Weights of a small transformer language model: 2.5M parameters, 5613 steps.
Each number is 500 + 25 x the weight over its row's rms, rounded and kept within 0 to 999. Layers, rows and columns count from 0. Numbers have three digits each. The size before them is the row's rms in percent of the matrix's.

# up: layer 9 MLP up, 512x128, rms 0.256, rows 24-70, columns 64-127
# down: layer 9 MLP down (transposed), 512x128, rms 0.273, rows 24-69, columns 64-127
up24 097:482504489517518527477480484520447559503489499527503495494544524513481460505517495452456483539478518528520541506484463462477514523500517455471495478487474514537544505505481486536476515458494457
down24 102:488519530518496486472480527495508491517559497496461499498491481500475470499512473455490498488520506497475484529491479477497510516489476561495436515473499458515543576498501513530489486503497514
up25 095:491492476542490518509497451448514432478546534495491500509451552479497536483510486481541515513541527511513505482508514557497523522501480524528543494502507495509498498538510447490460514498499508
down25 098:447509563484473473468529512524457515516475498503530542496512458491520495443493516488525481507491516483493498462531506505520519534493504469492518508508518492468474482501485489511469469457509503
up26 101:492501508518509500496511494495506484521463501531505483463450536523495516503537497494501493489497482432515533487484492478464494503540501484507479498520498456489510470532500490498450539520525445
down26 090:490530548490472508539521505457492507492538524508512531518492508505513504507505536531481514511498517509467514527530497502548448477514481514487499521481520510469517532470515540491541472478483526
up27 096:511484502509450523508484488498504478528493486480499478548499492511439498513508431465511482471506560517513494461535501493533478466492472480495467544471477475512495464503529506512528506493504500
down27 100:475485490525495511496478522493502538513480530479513472527500463504496514534485450510481496491477466487525480481547515517478483480520497490508511529507504536502516510519535493481529463512500457
up28 109:459518495487469466520521510488555541456512473489494495531453513491497462502495514502533469513485482486445451468498522502497535477486526520505463522482510500474482503508470479501520513481517480
down28 102:513520533494471503532478487491469501525507501517492529502553512526467482519527526494459497494539520501485489520534509509508520523487532461540510465501509472498516504437507532473573493510512515
up29 106:518526494495449474534500493507522504507465517474495501506521520454473506477487520492528510549524513514503513488486543488453572509495537517501514506536519471513518520553513517546555521537501481
down29 109:513494492521484536495489487474448457490476497509531490517551535539506521484497512483469491544481519527460534502515470519471531516515483518520489486511478520498469554492502508515508522541513496
up30 098:434504537508497475494495532494515478525486505525511470487520483444492497537445476486510497560481484527488474480487481506515504533471508510529499519532505540515528527457497514527538466516473446
down30 106:478498519514522500479479512521492483492489497543540489463490491485539495515473488527476487454460464458503505578469486528490530480498546494535461468477530515489495498463522493494442511477447491
up31 109:470481527536514537491537473498480520533501507466446501513516493525470491483490526517484494536536497525528531497513559503482510506564458481483494481483478487522460495495452504495507470503489565
down31 111:554465530458517472484512566515546536528497494499446488515488494503475508492498493557485513543539480477520512481520543492493497515519485553494506469470483480495438476471491522500518496510486547
up32 098:514531502480530541519531472524518519492502499497471487466514532495478551480507518481505491491495503492555464477464468489485490491508530456510523533488516553480461460457483490513498533528503500
down32 101:529542519494517493523511473514508485480510490485454451521500499524490506506507501504519513492511555507508488478535511514443481544501481501509488464523541522502488530455529498489503469509502532
up33 097:514534523545540500481480510508459508496499493476488483494485492525437533498455491500475506484491449483471486493498511550489483501490496483540518523478474502497544510497533501508478535524513509
down33 102:568473504515460511513538478508499528510452501530439484494536475511554508522480511495501513521483471486508515511507501497479471487483462513483463487424499489484482493555453505485511497498511491
up34 098:509454478490492504469504471488516462502500492485529500518481511462429512556481526487502453507522496486505491536489458499511568515501499509497491471454540485535474492517457495491492527493538481
down34 097:488513475493484484465513540465497461498514467496443504527505505437496505496502505501461486485494486520504495538488482514494547475506523442514546495504511509471571483495490499459505495520483547
up35 093:545546567512512537466532456533498503497484473484486497532511510480487518554538508513513471526528500476510529453509488545499488509477466471536476484504490497472452482538508530504525489528470500
down35 096:521484502501500520524538503454457492534479485533443500488505468534507452479511518519488514470494534489486474504500479514463493492494450487479477481497547494452496480503521542518482498500487473
up36 099:479500485461498488506458490476508496495514476452508502513503505496482467527432518531543523530498511476537481444503554515485539478520512523502502485499465487501456521473449530485501495440461522
down36 099:484498511481469489484521525500470487514472462528484438501509473514540484499504487503499479509460540512507492497482496527482497575525484546465527534497494475491460540447523467515522517505491518
up37 098:509507511485539511452499488499511538515520487485476541510546505507496472507500508500505540508531555464546494485486499530493472502491484507493486528462520477502511499462515467434531484469491440
down37 096:425490527483534481522532465526455484505475556484547471495501517533482510512501530504479474497465477521489564496486549474501502500500498486501497468485495480492490478507491533514490497543505522
up38 088:513484487472503474492496514472491491531489523515444501514492467506525542491471472519529508542505510467533481524467455510548518485518462471478524490473484488480508476479534520512456520524514513
down38 089:536514457543494556478489486456524506512479465505538509523547512464479506513522526450480513443478556564475463497504493476526512453461488485509469523531483494550503521563482502475506507503498500
up39 088:480546475522501485573480479542496465523549524495495481472560530495505499496539506453474518470512518484468485454482495487482536471506495503490496480514527495509505512515476515457491517516511504
down39 090:499481475495503546482552512492505485529450503518476518448487474459503516534489501520535490469510506507517483526490483478492557478433505508524487551468479490501476510473486522453497522532521438
up40 098:493500516514484483487495548471487537489474478503506523494523510487452503520496460500544494496483485495484478521482471520512508519492494553500493441499515522514525516487499479518491455577457516
down40 103:484482494505500514492482540470524514483553501473449516465515478476505514530494521510481494507454483499536552560507498518546512513468511498529504513484525522514480502507520531522535496542482506
up41 099:529482520468512496517547541499492489502465489503488523484496529509480490485540486513491482538524511504535493488498494484476502502576460511494505532496526484466531509489519507500551545504491481
down41 103:500471489466467477478498477519465497537483521521505487460502531530502466449476509478453538507508469525472557540530480499515495514518513480498520491481472548515503486456479490487465490508518493
up42 099:507512467482453478510517533510510502507496475522509473514499469485530533511524501501525538507520523477538449503470454536517494482503467506497480492486509504548509469495516463517516483498481461
down42 094:470496484504434509469550534509496509474480542498512503469485508512508511514485505544506511522482538560486486523520518477503503537520511452501482509540508511513484446519493477502506460537509524
up43 103:499450522498524490481546496523533523498511422453445495517468471499475474515518436523473512522510464495545503510497450501482527494544522526490513466508486525516524515501520508497496493495506526
down43 097:517485510515498457504479533538525475493507480532494473441498512498502489522485513468475521519495477479473531513522537519534520498494497488576510503432503479481520522487544501530564499499513484
up44 094:501503513491499458525481474504528491461518509476472527505497481490524491475469485491515530524492533487523567524517511519509496505472471487534467489538510490484487534459544483504459507523498489
down44 102:474513498480525477528518467483474482517534453490510537512517500479499471502536463462487530493523469495509503487490510512501484480495538535523495525555441529470529497485540514487488488477526540
up45 098:447496458535530526496460475514515544524539454477543496488498506462468473541437484547484471525493478534479494500488490486454535526512506488480500462495494507486519536522508498497498516487490486
down45 092:468497461446500471494525477488510498539502486499528492479491456501523542513490503490467528489522483540525489501460493548510480476529507510520470494511505502547508482525482508547539499469479547
up46 107:537519568561494514513501522471526497493506514474482506487468492513505517487499484499507453484504523473544502503494480478448493454498520465435497480486508512507504517477520485517498522482501470
down46 101:499486531497494502434532511520523520515469458529523502542446509517495498518553481480522515533545485531494517513511508539489497472484480514497460505459512486517492478525508515443436496491493510
up47 103:525544518530507533505520509475470516533507516513468482480522523490541476500492547488497506529518481532505519524488507473474450512504522500502494509465474489476490501504518484514492546459510469
down47 091:527540474484544479529502504476534507503511486544510515484521503519503489549478465501508512491482505494517487473516517481465485525489509519505496508456471526471515479505504539540499533531428495
up48 094:515541480483478500477502498488503535506512489491511539455488521485474546547490514470498502529490491513495530474489488523490529504488514457493486472508489448525490461522458493516477506503507512
down48 100:469498512478492509442471521498497478524492477532506496487477468538498458559499480510495499462533458512473490551490517493480526491527530500491469472570538516490476491508524523468516500491512565
up49 103:476446516520486499484498499450533471513467500505490505529466524463492546510530509485531494520486512503508491534467478506483500508515506517472552476536479481496539492470476522508456462522515482
down49 110:476521498481464474496524514486529532565492470497485479495505506480509478501530515494513482487509475499497518511527522499468529463500470459503518511513448490479488482479480524508538474468493507
up50 101:521472478481516487455509495462562566485515522525514450534514500502501487510491437476498514522513509490485515461488476498474525509495488500479464500498513480466500474494499504533477510480565495
down50 097:479504499525472480522437499509518461537468467496506527473477497495492523502506524466489517478494492515484461513484514549533513453507510520519505489507492558481506511533506457510498481532498485
up51 097:477517468510466510471537479516543521505509502523495511517529492550504514509510484485480491512487502516520514488489543471510501482481459567535494535496477519501516562523519519497497540507518556
down51 094:477469534461492471518545474495493513547546506527448507496486459486477476526497516504480462532538507505494508491539491474503496508484554453480537501502483478506464512484505510516492487542480493
up52 099:477517477528522467553510506455542479474487539506536514490482503487478476528516459546497496486504533461500472535492492469514497486478464495547464516531477506521510479490487510515512551509531496
down52 102:493448496518482515454497523535492522522536474512482489498516505497455484501494497487558521466493493518483479496467500546511529511531502556492529478502515493451486527492501506487520471513479519
up53 099:527506510509460486514483482488489497538582501541468505506556481471480518500490517490553542492527486456534468472530482481481509505498505490445469517493509453503519520480497534500477502468521510
down53 100:484500517500501495542486507504501519522472509490478466484520479560527516508489488529471552555501522518426467444522531499518483561506486484489472428469480532475496527478465522503531496520534523
up54 101:517515516465511567536510542459509489506503532541504497509491519505431493520492505512483477486550477542519522511477476449483514515518512512511452489489485480511488490530494497522517530508521497
down54 105:538553479521480491467500486555499515458565525476517508526540480478485458483498525509540458546485508468509504493523452475501494511530527529478464453508465500504495517533521518529502515509496498
up55 092:577544476504526484493511506485469517477491484521480546508507484509488530507515477489511483490504550485507524451522530450485518527490473511515470519505472474468545499563469520540482511480520465
down55 100:482503516531492506518485503524480487533476467521530455515490495502489546499487543473477486479524516505474463449503485555478486487478473489535502485524549530485478482502563536474516527449470534
up56 101:513438464513511488508514467490477556464494519489494510476526521489533529562496514503531482490526519533537496510481469494502484503460531531471495501548505521493498475477461523499496465473530488
down56 096:502499489515485536478487497527498516520509483455544514508511484532488482516486531497502549507491471510506484489545474474448515501483451544559546462484502491491491467503518489515493556537456484
up57 101:517492522530493520516452503500469455477455496480516476500514530472435509477461489487489476481514497472504530482456471551487505523495459525469488497469492542509504499480460519488495513507502511
down57 104:469508468523495491491513488490498511462491496533454475512502469474529481504509544521495525497450535515511488511509503512506493470532523448508547505527423462481502573495574501477518478475476501
up58 100:442482511527501507485474521499509510511510517516514512497466493513497470511475503451529478471517468473486503451493509475482534505522529495458441503483483537534467455516512489480502479537513487
down58 096:539500507468492504500531501522551520493502578473440513499527498519499481507496486512522508493521512480523497413487505489489535506519505486468490505474468471491472487462498486533520490497463510
up59 092:482487489501454492450503473475545499509492495516509491530493492543469456473516514469497535543473540438528478489515518497508487531529496490530449490461516508522503506529501516497485519477500506
down59 098:542527532479491545513488524510518500520511456506455532534473514488487539481488474505543456484516464501495537464505502521502478476462535529519536486503511491529539519504528486467555529500514501
up60 101:533477515502464533492558484503498484528524497537507451468462519487484489483514501488463507443466505506496474509474481473490481486533442528495527501487483458496477489479458527479543527535534499
down60 101:474504504502509469504463484478476527508518505503490498524535465524485488468532481545521502517500518500468500517541455521514512485550511476514484537478537514535508502486511559539499515470546523
up61 103:512513481463494496541520460502484475484534555504487525512452513521535506501505459505538517516483511486498474508482527453498511515495488459505504489496473503500564533498508511531541515493536547
down61 105:525477502473492508483514513447483501481554535539514488524486489501516496508480466541501477520525518446462477480512461470514490517514482508493450471473516536489500485507475521510462494533462531
up62 097:523546478493506501477478521466564487508503489480474491544476496485516511499532476512504445501505523520473483479524537494489479517470505467494518502513482531491502456511466477532546446452514455
down62 088:501542507552512492465495505556456489541511463489509501531501515486527489545459456511476481501469499493500540497450467468489550460543473471502502488481487493479479522532488459467464541524488524
up63 104:496540491475444494444508504498560496493499516524510538492508486474463468507521496487512523510495485523512512496487508482507474452519431537498500492517501532467537477525458518504478487479537493
down63 089:504509500473490470471457482519525492487480498481491483496498496464473470518494474503470445450494521479517491451554495493494470490541513475502458502477513528507460482527487506476498496511514545
up64 102:467498469532499466496533472508480444523533476480512465490513500484477517533529521514490510499491510463510466471528494506519521514463505508507487467536448518520545462514510464503460518470476514
down64 099:470507484463491473489500491548489491519481538543516529527494505498521528446482505513528516490518541536468502486527508569447440539499488497515487482512494534518524486507468522473539497481526496
up65 106:481517507498526471472504496499499530486553497490493530448490483507494526475476514514539534517527507522475533511455471488545474485506514507483513496470494508495534548476496461491444528531535492
down65 113:492478509518487519480549510439498514481496490488510489482461490495514529479493522560443476531485501562493467497539462491475485484507505520526520560494493494491500501483493456524481481516528524
up66 097:476515480471489494484499495477480469480509506496537496517455500475528490486497510486499489502510528462550502514478516473477526538505432535505498508486513473470558500474522516488476506505517523
down66 092:490485500535522505485513539509492508507500468461484500494484496523481470512472482496521517491508471517444482557521493549488497500486478445510485526537507499564480511466482503489503569463475473
up67 099:493466494516479490549498511534498475482482473490438498501490569513505488518483453528462488497522476539507509462437501519528521544482458479502506527504526506531515527493505514464506519512471504
down67 109:445487519473484499490487494520514490475506474465472550487464428512516475488492477496520462491520498511509528480460486477502485520497509573505510517541480494493449494483505495508459479529482485
up68 098:508471504535468543493497518486505515490503494470524551465543481503496551513494501475461504460466483502510499523429512521534472516542490514517523501465458484426508479486507514501496449501463473
down68 100:515495521449463486532480527490489490477441488504533444487451488520536516509530529491507492516572508494499508500508497485514527492512517550493491511536489540492473528483476501503465508507549531
up69 101:512492532508483475519518504490466495537537513479466511537512464475471520514469518483495476512513512525506494478499489486476489501523507519465471474501478501459504549507495536456479534481512469
down69 102:514454500506491500490518489471513515491494456492541497450507493537474499500461469467507483495525501475456480494496500525502508502485485537483513470481505512510488461506500474516505490524464507
up70 097:486523522499515504489475464479525488452528479458502501513466492512456441515500509456525512515475519466494478489517492501496502505483547523516505565524523497552510482539509491550523470515543492